Weights of a small transformer language model: no biases in attention or MLP.
Each number is 200 + 20 x the weight over the matrix's rms, rounded and kept within 0 to 999. Layers, rows and columns count from 0.

# layer 2 MLP up, 256x96, rms 0.235, rows 97-121, columns 0-95
194,221,196,165,261,231,241,203,188,202,183,205,220,213,185,188,201,174,240,197,159,222,218,178,210,188,183,224,210,169,211,204,228,159,141,232,199,198,214,233,226,205,192,204,149,203,198,173,224,211,214,221,203,215,241,220,191,205,210,200,190,177,231,211,231,213,185,244,230,194,180,220,199,191,198,222,163,155,213,202,190,213,171,188,212,201,187,233,173,201,201,199,224,172,254,222
220,195,198,243,161,173,158,197,192,213,182,190,196,209,189,217,233,197,205,194,241,201,181,212,216,208,213,222,208,219,231,238,209,214,191,190,237,216,200,226,175,195,209,188,199,221,214,151,221,188,170,219,170,207,230,170,207,190,195,178,185,188,214,198,230,244,186,176,199,218,215,230,213,207,201,243,188,194,207,174,185,208,188,181,229,212,213,170,210,180,228,178,230,178,208,209
233,156,159,209,190,199,227,175,217,171,174,190,175,149,189,206,172,188,203,196,198,226,228,225,209,231,234,213,174,204,196,232,210,214,201,221,208,241,185,199,209,196,213,209,202,201,198,185,193,195,164,204,203,188,191,191,190,178,179,204,208,222,174,253,206,185,177,209,243,181,223,249,152,201,182,241,218,190,183,213,172,215,223,158,199,208,175,151,189,199,221,206,198,182,172,202
194,152,192,189,189,211,198,178,158,215,220,203,158,214,160,201,205,194,191,199,219,184,220,210,182,205,174,193,192,208,187,178,210,211,226,195,220,183,215,215,206,234,222,194,214,215,170,209,192,188,187,197,207,208,178,206,195,206,205,179,204,195,211,216,178,206,239,208,200,220,207,173,192,174,199,206,208,152,202,237,198,181,191,224,190,210,176,201,206,205,210,252,199,196,221,183
175,177,178,192,185,209,213,207,198,155,157,196,206,192,154,191,216,235,220,215,169,232,166,203,220,184,227,229,175,205,210,191,194,188,212,168,211,208,182,221,194,199,186,181,206,241,229,182,194,240,196,209,194,196,211,212,218,218,196,206,213,211,166,182,227,193,237,163,191,198,175,196,197,209,157,163,210,186,206,154,188,204,179,242,216,200,171,196,236,160,221,232,225,216,175,204
190,200,184,210,187,235,160,193,192,204,191,165,173,219,219,182,194,168,192,203,198,224,177,218,210,204,183,199,205,174,190,200,224,233,221,210,199,192,183,190,201,209,200,213,203,194,206,202,202,206,204,205,165,187,180,224,216,212,243,231,215,192,234,200,182,179,199,206,191,182,222,193,227,223,183,201,215,233,174,172,210,212,218,141,188,198,197,187,208,212,188,174,191,165,184,173
203,219,205,210,159,220,182,217,199,190,215,214,192,174,194,187,201,195,166,218,190,203,221,194,216,222,211,231,185,181,197,181,223,165,238,168,191,166,202,208,183,233,209,222,190,236,230,210,204,196,203,196,178,239,216,219,193,174,230,216,209,179,229,205,178,240,196,190,197,196,186,196,185,195,225,210,174,199,201,160,146,199,181,198,191,196,163,211,240,211,226,169,189,196,194,193
208,220,198,197,211,204,204,204,207,193,194,207,185,185,192,200,222,195,218,197,198,198,184,199,261,198,167,202,160,185,212,151,194,200,237,214,166,250,193,207,233,211,184,213,206,196,197,194,181,177,230,185,226,185,205,197,187,216,178,201,191,200,194,186,203,192,174,194,193,206,216,192,207,196,245,196,205,159,192,233,194,190,203,194,236,207,165,210,198,211,187,207,209,196,232,212
183,199,210,209,165,213,205,230,208,183,214,212,193,176,178,174,206,208,170,220,189,160,196,173,195,232,170,209,163,196,171,219,232,172,213,227,184,226,242,200,175,192,189,193,194,216,171,205,195,223,196,189,207,202,200,207,183,206,180,228,203,187,213,172,238,211,206,191,223,206,204,202,198,201,189,216,187,206,207,160,205,205,200,178,207,168,185,179,197,192,173,178,201,220,221,193
198,159,202,203,159,188,183,182,226,179,204,190,192,180,168,217,195,238,208,191,222,190,208,196,209,184,184,222,191,218,176,186,165,209,188,204,177,135,196,192,168,250,200,210,185,202,235,195,184,199,229,192,190,220,209,245,233,182,212,187,211,245,187,232,198,169,194,158,184,166,171,216,179,193,178,197,228,214,218,181,203,200,205,162,182,183,197,215,201,208,179,165,183,219,221,219
156,173,246,192,226,209,202,244,194,194,179,231,191,161,242,239,185,186,215,187,193,178,172,194,243,181,183,181,198,159,209,208,205,223,235,202,234,206,194,167,224,200,145,198,229,228,192,213,218,233,185,219,197,214,166,186,183,193,206,188,210,247,175,231,204,208,182,202,239,172,232,247,220,141,195,221,225,230,213,215,194,227,223,162,170,181,181,189,214,209,220,228,205,210,192,194
171,217,192,198,208,220,175,210,199,219,204,190,219,199,211,179,214,204,170,236,193,192,174,219,189,207,223,191,178,168,203,199,207,170,192,178,179,195,218,218,189,180,202,201,192,188,208,216,177,197,204,241,210,184,164,236,204,187,211,233,220,183,219,207,202,212,199,201,204,208,195,196,214,205,220,239,186,230,222,179,197,214,194,185,205,194,188,217,207,179,216,177,185,201,219,200
183,216,199,209,202,197,208,245,225,208,202,201,195,178,197,219,198,211,176,165,215,211,186,184,165,233,191,219,190,220,209,206,209,194,215,185,138,200,245,198,201,205,189,225,192,200,194,187,181,188,212,231,195,231,192,209,182,227,225,196,189,199,193,235,195,215,221,188,206,210,185,226,203,199,193,242,181,227,207,194,197,194,179,213,223,222,168,195,203,184,198,192,182,177,207,201
205,207,188,218,211,182,189,203,212,220,216,244,222,205,188,204,246,222,209,201,199,222,228,187,185,207,240,160,232,178,215,210,191,183,241,201,168,192,227,207,227,195,196,173,219,236,167,202,195,208,225,191,218,193,208,171,161,207,204,232,140,173,200,182,215,226,201,190,177,211,207,260,201,199,195,184,188,198,157,211,195,181,208,169,208,171,220,203,191,180,193,201,209,184,201,189
217,203,193,166,207,230,185,193,226,203,185,211,183,166,178,268,182,209,213,189,195,191,198,210,197,174,187,175,153,188,211,224,210,195,212,217,204,161,239,194,207,168,190,196,239,191,219,232,187,248,226,192,213,175,196,222,205,199,163,173,192,178,203,216,189,171,221,187,215,216,209,186,198,230,214,186,226,189,188,188,187,181,203,174,178,192,192,183,185,203,186,202,171,205,196,210
203,236,175,182,233,225,189,208,185,200,188,163,210,185,175,203,194,187,193,203,189,200,170,208,294,202,185,186,213,201,179,145,191,211,202,197,207,194,190,206,220,182,185,207,220,204,202,193,202,202,203,230,227,165,201,200,232,201,198,213,202,192,221,213,168,196,201,188,220,182,208,185,194,217,213,214,180,188,174,241,189,190,208,184,236,197,194,193,218,217,175,173,184,181,189,195
174,173,223,162,194,172,171,175,161,208,205,234,197,228,176,185,216,190,206,196,171,189,173,204,200,182,209,222,203,210,218,209,195,176,154,212,175,158,163,224,180,195,200,197,189,185,230,202,208,203,198,205,205,189,212,231,226,216,181,209,181,203,161,196,197,183,211,197,191,209,181,182,186,203,181,186,248,200,190,205,214,202,201,226,205,198,180,207,213,202,227,207,189,197,188,237
216,205,196,187,195,219,191,182,230,202,191,199,167,187,169,211,190,179,176,191,205,183,223,231,170,187,191,205,163,197,209,208,196,209,209,226,192,192,203,207,196,229,178,210,208,209,236,268,192,214,219,174,191,235,166,203,184,208,188,182,203,183,186,200,183,180,193,179,193,217,229,182,201,177,217,193,212,210,209,186,226,220,201,176,169,195,144,213,210,192,177,205,189,191,159,204
226,212,231,159,177,198,184,187,161,188,187,207,212,174,159,226,174,235,200,202,206,196,151,217,147,217,201,224,209,192,211,215,190,179,214,181,193,164,221,249,190,154,177,225,235,226,164,196,191,150,218,222,263,172,199,235,188,178,169,248,177,189,226,230,201,214,241,203,157,228,230,200,216,220,191,167,182,262,174,224,200,152,193,188,205,198,235,241,224,229,203,194,208,185,226,210
207,197,222,213,223,182,172,211,234,199,217,202,195,202,217,205,208,195,166,179,188,183,211,196,157,214,237,194,214,194,231,159,186,196,202,195,191,208,193,187,197,191,170,204,171,200,193,183,170,208,192,219,196,181,189,191,213,200,219,185,189,170,198,190,219,180,221,208,221,186,208,222,211,199,195,216,214,186,207,206,202,221,202,218,212,215,219,180,242,209,210,201,204,193,194,185
212,207,191,211,193,197,222,202,187,208,200,234,187,196,206,183,199,197,185,179,198,183,226,192,176,229,187,191,182,209,215,195,210,181,240,181,213,218,189,175,226,169,189,206,208,245,212,208,175,179,229,223,189,207,179,219,201,191,182,206,224,215,177,231,162,174,217,172,189,197,191,199,207,250,219,210,179,202,161,207,236,202,189,218,187,231,222,184,174,218,216,174,201,214,190,207
209,225,187,214,204,210,179,221,178,208,201,217,180,197,217,198,174,247,178,195,192,190,203,179,165,193,167,217,195,194,197,195,206,187,213,223,163,226,184,182,178,203,205,201,215,182,226,204,216,179,227,207,213,215,197,210,212,209,209,197,194,202,189,180,201,197,190,166,216,205,191,215,211,186,191,194,191,215,209,204,193,211,202,182,218,168,177,220,173,193,180,199,196,226,157,214
188,252,158,221,184,242,115,202,207,224,198,223,180,206,186,200,198,222,191,205,200,214,227,217,184,181,234,213,209,208,208,181,178,217,198,157,220,253,202,227,218,203,195,212,208,235,211,214,186,172,221,179,219,214,199,204,166,182,203,187,191,202,190,189,213,181,179,216,184,200,226,215,223,186,206,183,199,174,234,213,200,179,191,212,229,214,184,183,201,193,196,215,174,210,159,171
202,233,202,215,242,197,187,181,215,178,210,189,209,188,198,174,203,189,188,170,200,213,217,201,253,173,204,197,213,184,192,153,182,203,196,222,173,202,190,160,222,225,186,206,210,220,221,193,194,212,202,181,227,174,193,198,210,245,166,170,173,204,196,218,201,204,232,204,187,191,215,172,212,183,195,166,222,180,167,219,199,204,215,180,177,194,196,207,207,192,219,205,232,203,234,237
212,187,169,238,207,186,182,187,207,207,130,201,205,187,182,199,225,169,224,204,205,233,182,207,226,189,195,171,185,170,205,213,207,207,190,176,258,216,203,222,185,172,189,211,225,197,186,188,210,170,192,213,228,190,209,181,179,199,177,198,200,194,199,218,206,200,179,224,188,186,209,217,197,225,191,217,205,228,189,182,175,211,167,221,197,184,205,227,174,187,196,202,176,180,228,208
# layer 2 MLP down (transposed), 256x96, rms 0.219, rows 97-120, columns 0-95
253,238,202,218,145,182,222,239,205,182,213,190,219,184,138,223,202,181,201,182,205,197,172,212,195,197,183,213,212,213,189,168,212,199,228,216,197,201,177,222,173,204,181,195,250,204,178,183,170,186,202,242,252,220,211,197,185,220,208,217,188,190,253,198,183,231,200,150,175,182,178,192,206,203,207,201,194,208,186,190,207,193,241,220,176,222,188,166,194,214,170,196,228,212,221,202
218,178,200,174,238,251,206,179,204,210,223,223,195,198,228,184,186,235,182,160,168,211,210,202,216,160,225,201,206,173,195,183,234,218,190,194,210,241,160,185,226,228,231,230,218,233,168,212,204,201,190,177,181,199,191,219,194,180,214,183,197,234,200,243,182,158,195,201,176,194,175,206,199,172,219,182,205,194,196,235,220,208,221,198,176,188,173,218,200,229,200,224,209,225,199,200
199,218,236,173,193,197,196,211,203,183,146,178,214,167,200,207,185,203,186,180,186,162,199,214,189,179,217,206,200,195,196,217,225,202,202,168,178,218,261,198,218,233,208,209,260,207,164,195,211,202,158,192,166,159,187,215,208,265,220,228,215,191,225,158,179,178,182,175,196,236,203,199,202,181,161,163,173,144,197,182,190,171,206,210,192,198,212,211,203,212,224,200,213,185,221,180
165,246,191,203,228,199,206,214,205,232,205,211,226,210,232,176,200,220,171,192,193,199,215,221,190,196,210,202,210,218,230,205,191,199,161,206,188,227,189,189,187,175,222,215,219,197,192,222,223,219,205,188,194,208,233,203,232,177,197,201,185,212,179,185,199,195,176,214,206,183,231,178,167,194,215,205,208,217,191,194,190,211,187,176,200,188,216,179,211,184,193,148,197,209,209,187
196,228,204,188,233,211,194,203,218,207,273,191,194,190,227,187,190,195,203,209,231,167,187,188,198,230,206,202,213,187,219,206,204,233,214,205,227,258,273,181,193,204,190,201,182,217,177,249,233,217,218,198,195,183,197,211,201,209,197,204,205,223,237,216,156,179,199,214,186,213,198,197,172,188,185,235,172,186,205,213,163,210,252,201,197,217,187,186,204,208,208,219,163,160,194,209
191,216,206,196,229,168,228,218,206,186,233,208,193,219,215,222,218,217,214,200,192,199,199,167,195,207,263,218,183,200,203,204,164,206,178,201,211,172,220,173,197,213,205,213,205,230,187,197,209,189,213,193,202,178,232,199,178,172,213,190,201,215,206,246,180,219,216,178,192,176,196,210,201,162,195,212,175,175,213,226,226,184,206,185,193,219,220,216,224,176,212,211,256,205,231,201
231,195,169,211,211,215,192,175,189,169,191,176,211,165,194,223,175,185,235,169,204,183,211,185,209,211,179,183,208,222,166,201,189,237,184,227,212,231,162,211,208,220,171,207,206,179,194,214,200,197,199,218,170,183,154,183,194,218,179,184,210,174,231,203,195,182,200,195,211,196,210,198,178,238,169,198,219,206,192,207,236,212,178,171,223,199,215,201,181,207,197,184,183,237,234,172
200,186,207,190,188,194,194,196,193,204,206,206,206,208,199,203,189,217,180,199,208,190,198,201,152,200,214,192,237,193,191,249,209,201,171,197,257,169,218,196,187,194,216,175,179,201,204,183,215,213,166,213,188,208,205,189,210,195,211,206,206,209,201,205,210,232,217,209,163,195,147,206,202,212,173,211,187,232,206,188,204,185,193,223,168,193,226,205,198,206,208,192,198,193,191,184
211,190,182,195,180,207,180,184,222,146,216,174,188,223,216,229,233,211,206,191,184,215,220,189,217,156,188,211,206,194,185,230,209,221,198,181,215,193,188,166,160,207,181,211,175,160,197,190,194,188,197,202,204,205,188,200,215,186,207,195,221,217,181,226,166,192,225,214,177,172,176,211,184,184,166,167,216,216,182,207,197,202,192,192,236,203,195,225,207,221,196,146,212,210,202,217
204,231,193,162,227,175,201,190,197,264,220,194,217,217,219,202,222,168,161,189,188,174,190,210,209,236,145,173,220,213,226,211,250,214,216,197,228,207,234,199,211,192,182,240,214,209,189,216,216,214,179,227,167,193,190,215,195,236,174,203,188,212,245,185,184,224,238,216,219,218,195,205,234,189,214,187,180,198,189,195,203,228,234,198,177,195,186,163,189,220,231,205,199,180,201,196
205,190,200,229,212,179,196,218,236,200,215,201,185,235,210,169,191,195,210,206,210,187,222,206,197,125,210,185,183,222,173,159,182,186,175,216,226,180,178,229,224,204,171,215,164,180,220,180,186,188,220,209,197,156,156,171,200,220,218,211,143,190,205,189,240,209,203,198,188,213,187,203,260,198,177,170,196,190,230,163,169,236,183,198,187,193,210,205,183,197,192,234,214,198,204,182
199,204,219,196,205,167,219,168,189,201,176,206,182,215,205,235,211,216,187,175,218,195,220,215,203,201,166,215,221,224,202,228,194,208,202,207,209,211,204,158,239,210,231,180,204,215,183,190,192,215,203,146,201,209,222,196,188,209,202,145,159,207,182,173,189,181,209,191,187,200,197,198,184,215,193,201,177,216,160,216,208,182,196,206,187,188,206,213,206,198,175,200,194,193,189,218
206,178,206,192,233,254,211,221,181,179,213,208,206,185,181,194,182,200,178,228,202,222,208,186,202,200,209,217,190,176,183,193,196,192,215,212,209,215,211,199,205,211,188,193,216,205,209,205,221,200,193,180,206,245,213,192,192,226,156,212,199,217,190,192,190,229,149,218,209,209,186,198,168,190,228,187,221,202,228,200,234,190,229,236,198,240,217,225,188,193,180,212,223,209,216,249
189,205,215,204,195,199,187,244,168,219,174,149,233,232,220,197,163,182,203,173,195,171,230,160,177,193,208,215,180,168,171,207,181,187,211,158,197,248,181,204,171,219,205,234,189,185,192,188,221,183,188,208,212,198,187,189,213,212,159,216,180,221,200,183,170,222,195,189,159,192,160,204,179,219,220,216,201,184,202,196,189,241,184,242,191,175,165,191,222,201,212,195,185,190,193,212
176,249,208,196,213,154,206,189,207,205,242,201,212,193,235,175,248,189,180,196,201,189,190,207,194,215,147,186,228,228,211,195,197,203,209,243,190,228,215,223,224,169,186,235,196,195,172,183,202,220,179,222,199,188,174,231,191,217,219,220,193,213,194,210,201,236,206,236,229,182,216,184,227,219,182,175,183,193,248,210,215,214,222,213,188,188,215,204,185,181,205,227,228,187,195,202
210,188,225,210,186,194,190,206,210,207,212,219,199,218,203,185,215,205,216,190,195,205,219,156,157,202,234,206,192,224,209,222,208,188,205,205,138,192,206,180,197,202,194,217,197,199,189,211,184,208,203,187,182,214,190,201,181,208,214,175,200,184,187,198,230,194,209,213,226,198,252,218,196,196,179,198,197,217,237,184,210,222,184,166,185,244,190,208,200,172,215,214,219,227,210,191
233,221,156,226,206,210,202,206,215,174,178,197,199,206,206,182,211,198,177,195,208,178,188,213,203,221,185,178,224,182,196,208,236,183,199,192,222,239,220,216,197,201,193,184,236,223,195,207,207,187,225,202,166,210,214,200,189,177,179,195,199,184,218,175,190,202,241,229,253,201,218,188,206,218,200,183,173,166,203,208,208,222,221,196,208,200,189,210,209,196,191,217,204,207,210,183
195,214,200,206,176,189,215,200,204,223,237,193,196,203,230,199,194,220,224,210,186,213,220,171,231,257,204,211,205,204,181,178,214,202,217,210,227,161,207,160,196,193,180,188,157,207,206,165,189,205,206,205,203,173,200,215,174,215,178,199,186,178,214,182,226,211,217,188,228,187,191,208,224,176,215,194,218,192,181,200,221,191,240,201,202,202,232,212,193,178,201,207,231,179,212,187
228,203,211,188,197,203,179,220,157,178,180,186,218,206,165,228,163,190,182,187,151,160,205,199,182,194,184,212,197,163,218,216,199,211,203,220,201,221,192,210,180,206,211,190,204,183,205,176,229,175,188,201,235,188,188,213,181,215,190,213,180,231,210,207,212,198,233,190,198,197,176,188,197,212,203,226,197,181,180,190,195,195,216,205,235,192,232,221,168,246,203,183,164,180,233,180
182,214,190,215,171,201,197,195,148,193,172,189,212,185,202,194,163,205,221,205,214,216,205,168,235,195,182,215,200,194,185,222,211,230,199,206,190,203,191,187,193,230,216,219,208,189,215,207,211,203,194,192,215,212,202,189,197,196,198,209,209,222,221,189,174,241,174,215,195,181,198,207,185,207,217,189,186,227,222,188,159,194,207,158,163,238,191,202,172,203,197,198,179,196,184,202
191,171,207,197,201,223,213,197,207,149,194,203,200,234,224,231,189,224,225,210,223,202,173,215,207,157,186,222,204,155,139,214,180,197,203,212,200,205,184,227,179,232,213,193,201,173,214,224,222,224,219,180,177,199,233,185,184,208,222,208,194,195,196,198,192,194,187,216,193,190,201,202,195,197,177,190,219,195,180,184,167,182,204,212,242,213,194,188,199,177,208,202,194,188,193,213
211,187,214,185,196,215,233,196,202,153,202,171,186,191,190,209,197,194,217,210,209,216,194,234,226,178,211,171,191,180,191,218,203,204,184,197,248,209,192,204,204,197,187,200,182,176,181,215,206,205,202,187,198,211,182,168,184,204,189,174,176,199,186,206,178,212,215,222,171,207,181,196,178,208,211,207,197,190,172,195,161,173,202,195,167,196,210,201,198,221,195,206,193,180,198,191
234,227,224,204,179,190,185,179,199,240,168,237,214,256,192,218,185,199,196,185,180,212,207,182,207,196,183,236,208,211,197,190,204,211,182,190,245,203,178,190,225,198,173,199,208,242,178,199,166,197,203,187,175,173,210,208,195,221,245,214,197,220,244,156,171,212,214,215,208,203,223,200,210,211,257,151,190,209,189,179,207,183,217,209,181,203,199,173,174,177,236,185,225,217,178,190
201,209,193,212,200,202,192,225,205,223,216,190,206,209,209,219,217,224,194,187,215,174,203,187,186,212,225,181,162,185,212,246,197,194,180,206,189,198,224,208,175,174,198,220,201,178,157,222,181,185,200,239,194,248,197,183,218,192,194,245,211,186,198,177,215,184,161,241,203,200,233,227,212,173,215,197,217,194,231,198,186,236,178,195,184,205,199,201,194,194,186,189,185,205,185,145
# layer 2 MLP gate, 256x96, rms 0.225, rows 98-121, columns 0-95
187,212,203,225,178,224,194,199,198,223,203,195,210,186,196,182,211,185,195,191,219,219,186,182,224,205,186,165,245,213,174,244,208,197,200,209,220,197,215,202,184,204,231,184,246,197,184,160,197,197,179,169,196,174,200,147,200,202,176,198,185,177,224,221,218,227,202,175,214,197,186,230,178,191,192,258,204,214,177,201,199,189,206,215,229,187,259,194,217,214,233,204,196,183,217,199
217,179,191,188,179,214,181,212,240,222,204,203,190,160,199,203,204,170,243,193,222,214,230,205,217,233,219,205,210,229,182,197,234,176,202,204,224,190,218,179,197,169,208,185,210,245,173,226,226,246,153,216,200,162,209,178,194,227,182,205,177,220,194,206,206,180,226,223,206,194,246,174,190,222,206,202,188,231,151,224,215,220,190,195,210,213,198,172,200,231,209,234,211,194,194,193
189,238,204,190,232,199,200,221,228,199,204,191,259,191,227,212,191,225,194,206,169,192,192,191,214,210,210,200,211,201,214,223,209,180,161,207,165,216,202,188,176,168,178,191,196,189,208,165,201,206,208,211,190,206,219,189,221,197,193,211,190,194,190,176,231,183,172,199,204,171,208,217,186,213,185,210,189,250,198,176,221,242,199,182,200,209,236,207,160,209,193,154,207,192,194,200
208,212,172,199,200,182,174,204,243,244,234,213,221,194,218,211,208,210,197,216,219,182,187,187,244,224,241,159,215,219,233,186,208,240,191,197,203,206,234,196,183,189,211,183,221,194,182,157,216,176,224,219,213,166,198,227,211,208,161,226,190,206,218,217,179,190,199,216,239,199,208,192,216,196,226,223,161,165,178,217,223,202,197,204,216,211,204,212,204,221,201,183,215,191,176,223
199,199,215,172,183,227,219,190,189,217,215,197,179,218,180,198,208,211,185,209,163,234,196,172,216,182,203,182,241,166,246,194,218,219,234,193,211,191,208,208,233,182,213,212,226,192,197,199,168,177,197,186,222,210,200,187,224,191,174,162,171,186,204,209,213,186,170,222,181,202,198,191,187,196,216,181,208,182,195,234,208,216,183,197,179,198,222,181,191,211,175,210,169,203,170,205
169,206,201,198,192,197,186,208,195,222,220,212,213,169,186,206,192,207,187,180,199,146,200,187,186,219,212,195,171,229,167,191,194,204,202,197,198,184,167,210,177,231,189,167,173,210,198,211,214,179,200,225,203,174,203,208,216,195,230,189,196,193,185,225,188,197,221,191,203,198,238,179,154,198,188,195,208,171,223,196,256,242,195,201,208,251,207,187,190,191,166,202,198,233,202,204
220,197,200,213,192,221,228,198,218,200,203,212,185,210,203,197,178,200,232,203,216,212,186,229,233,189,189,214,163,193,211,152,192,199,228,204,175,273,179,205,203,198,203,218,214,176,190,209,180,201,237,187,211,199,169,199,173,200,192,197,198,245,194,203,190,176,177,185,186,228,223,177,183,190,231,209,226,192,198,201,204,210,216,196,238,206,164,192,198,192,184,215,196,228,208,201
201,181,210,223,213,209,187,211,244,215,216,209,180,163,202,190,186,206,194,215,193,148,226,177,179,238,168,205,210,209,180,197,219,210,181,242,198,196,230,208,204,206,191,180,154,220,166,194,198,243,204,170,200,179,195,186,195,195,177,197,174,174,233,196,227,217,218,182,216,211,222,188,190,188,170,221,192,217,193,184,219,196,179,169,198,191,218,208,206,194,169,214,222,213,226,186
205,191,186,165,203,222,231,203,200,203,221,157,194,191,237,228,224,160,198,169,198,198,175,193,226,219,159,139,223,191,214,207,208,194,198,215,230,179,231,202,238,180,207,188,212,213,177,192,254,214,181,198,200,217,217,207,216,209,179,180,189,206,244,211,202,243,214,213,181,188,229,176,181,185,179,171,162,239,180,193,212,192,208,212,217,212,238,222,202,201,214,191,211,195,229,187
223,173,192,178,193,232,190,159,203,210,212,199,202,204,197,220,215,191,185,157,233,169,208,204,188,244,182,172,225,225,180,178,203,217,211,202,197,154,185,200,176,191,183,197,226,245,164,168,202,219,195,178,210,199,219,190,170,236,194,200,197,178,202,214,238,235,190,225,188,206,202,180,188,204,162,179,185,212,182,229,229,203,233,215,182,198,239,161,187,223,210,191,234,191,229,173
197,161,181,197,197,211,175,206,221,209,246,217,218,165,204,206,191,194,189,227,227,194,182,215,186,201,175,198,213,178,229,185,218,201,221,217,193,199,212,196,193,172,172,200,205,208,172,198,211,230,184,195,198,180,190,181,185,240,168,225,208,220,184,169,188,164,200,214,206,208,242,184,189,184,199,199,211,212,185,215,194,219,215,211,174,185,219,157,189,198,228,218,188,190,206,191
191,218,196,224,200,183,201,219,230,189,218,214,207,204,199,234,238,217,185,185,194,158,184,174,245,209,201,224,215,210,182,232,230,191,191,184,172,202,190,235,207,204,201,205,174,238,209,176,210,203,185,227,194,156,221,186,184,219,221,231,197,159,185,201,204,221,220,192,195,192,226,210,206,209,233,205,192,175,190,199,186,195,182,200,211,236,211,210,187,212,196,214,194,173,253,194
226,212,166,207,189,206,211,240,224,216,184,201,221,221,209,210,214,176,200,214,219,198,219,183,205,223,221,189,222,187,224,247,212,204,156,176,233,205,202,219,203,210,219,176,180,213,162,217,204,210,176,233,200,186,238,203,206,211,215,207,199,182,223,201,213,222,218,188,229,207,228,196,187,215,209,187,140,220,208,176,191,204,201,226,179,190,238,223,191,223,222,183,197,210,211,182
186,187,212,228,203,180,213,235,202,209,223,210,179,222,210,202,210,176,182,176,198,195,207,196,236,232,159,226,237,193,245,198,209,165,204,218,210,178,192,199,178,226,197,197,197,241,238,188,219,198,209,172,189,224,220,189,190,207,219,229,183,194,199,238,221,227,193,179,213,215,217,182,157,198,215,186,196,205,202,175,241,193,188,233,192,185,190,179,176,213,214,200,206,218,252,180
230,182,229,236,174,196,208,210,191,192,236,215,191,223,200,197,182,222,221,219,204,201,207,207,160,190,230,216,183,181,224,256,197,190,232,223,180,221,200,204,196,208,210,205,211,174,195,210,195,188,204,189,189,236,191,195,152,164,179,175,191,225,196,202,208,211,207,225,164,234,198,200,205,196,200,190,205,223,194,170,209,198,184,201,166,214,204,214,199,196,209,244,199,221,209,203
175,206,191,221,195,241,177,200,181,188,216,180,204,209,191,191,206,206,226,193,222,182,210,209,159,207,183,192,216,170,232,158,228,215,212,232,207,188,233,210,191,214,196,209,175,235,177,186,180,228,219,193,163,229,211,207,202,192,172,196,186,179,214,204,194,216,228,189,197,206,235,204,227,178,177,173,216,191,197,219,256,194,197,199,183,188,217,179,186,220,190,207,222,204,206,190
200,184,193,189,202,202,217,203,174,211,204,208,182,206,220,215,236,236,228,207,191,186,197,202,194,230,224,210,242,218,191,203,196,215,206,194,215,193,193,226,226,191,200,177,212,224,185,147,241,189,183,200,183,200,189,182,233,167,221,228,201,195,204,173,194,227,179,219,197,204,217,195,186,215,187,233,170,183,183,212,174,188,185,179,237,208,234,179,214,206,204,155,213,193,216,175
181,198,211,162,209,203,211,195,231,204,250,198,205,214,202,186,213,205,228,151,213,252,211,225,211,225,233,175,196,230,193,192,228,196,168,217,229,196,222,196,208,153,208,172,184,218,173,209,196,221,212,193,190,208,183,168,186,187,221,199,205,188,205,224,233,219,208,196,221,196,208,187,182,228,166,191,181,189,167,171,204,235,174,232,205,228,249,182,202,188,179,206,217,225,192,182
212,222,189,207,199,215,175,206,188,181,211,195,228,185,209,207,186,191,192,220,238,199,199,174,230,202,213,227,214,151,202,163,203,200,226,214,154,200,194,187,197,203,206,220,197,184,212,192,196,217,185,165,191,208,178,176,225,210,189,191,206,182,227,172,210,194,201,199,196,189,227,177,180,219,214,195,215,229,212,205,181,206,203,226,173,209,198,200,197,208,218,194,164,191,196,184
198,195,183,210,208,224,236,189,193,220,233,216,180,175,218,177,206,187,218,168,191,200,235,169,202,240,190,189,199,202,199,194,208,189,223,201,220,194,198,174,212,173,201,197,190,249,195,185,188,184,204,208,196,203,187,212,196,197,168,185,227,215,181,233,180,186,196,175,235,194,229,190,204,225,200,208,191,218,164,239,208,223,181,220,179,221,236,209,183,238,207,174,205,216,192,191
206,186,172,221,205,210,178,201,158,212,217,228,183,200,197,187,178,243,198,182,208,175,190,196,151,204,158,203,217,207,213,183,209,186,224,234,166,213,190,196,171,194,197,179,216,198,206,184,195,177,224,211,217,181,220,208,200,198,195,224,195,207,191,182,201,201,175,183,192,212,213,210,209,177,173,153,214,209,208,207,235,213,206,199,223,177,207,208,197,204,202,189,187,207,196,233
144,198,186,205,216,186,182,196,190,216,200,223,171,205,185,199,247,211,190,194,210,239,206,216,192,201,234,192,217,260,170,198,225,190,231,209,196,180,154,192,219,193,207,164,196,223,202,175,205,190,216,176,195,174,207,200,224,192,230,219,184,205,232,209,217,238,191,207,195,176,224,191,187,220,185,184,213,179,209,232,228,188,190,197,206,263,225,232,213,218,208,182,168,193,187,193
220,148,206,176,175,214,139,216,213,197,218,204,202,223,192,242,218,223,176,223,192,162,192,194,155,235,195,216,222,211,194,234,203,181,214,199,234,181,197,200,167,213,200,217,187,189,193,212,189,208,182,166,173,244,227,196,200,188,214,197,219,199,205,194,181,192,192,214,207,208,183,190,187,189,205,199,205,227,213,199,227,202,202,239,236,195,209,220,196,239,210,197,178,193,203,177
208,216,201,164,206,202,223,219,195,194,267,186,212,218,241,215,184,221,162,188,190,173,196,185,213,218,151,208,212,211,182,207,202,204,227,213,154,183,212,172,177,187,180,202,190,210,213,199,183,226,218,166,171,194,205,202,239,176,249,179,170,213,210,192,196,196,198,193,205,205,201,185,205,188,198,169,207,190,209,208,220,175,219,196,200,206,198,164,194,210,197,204,214,214,204,164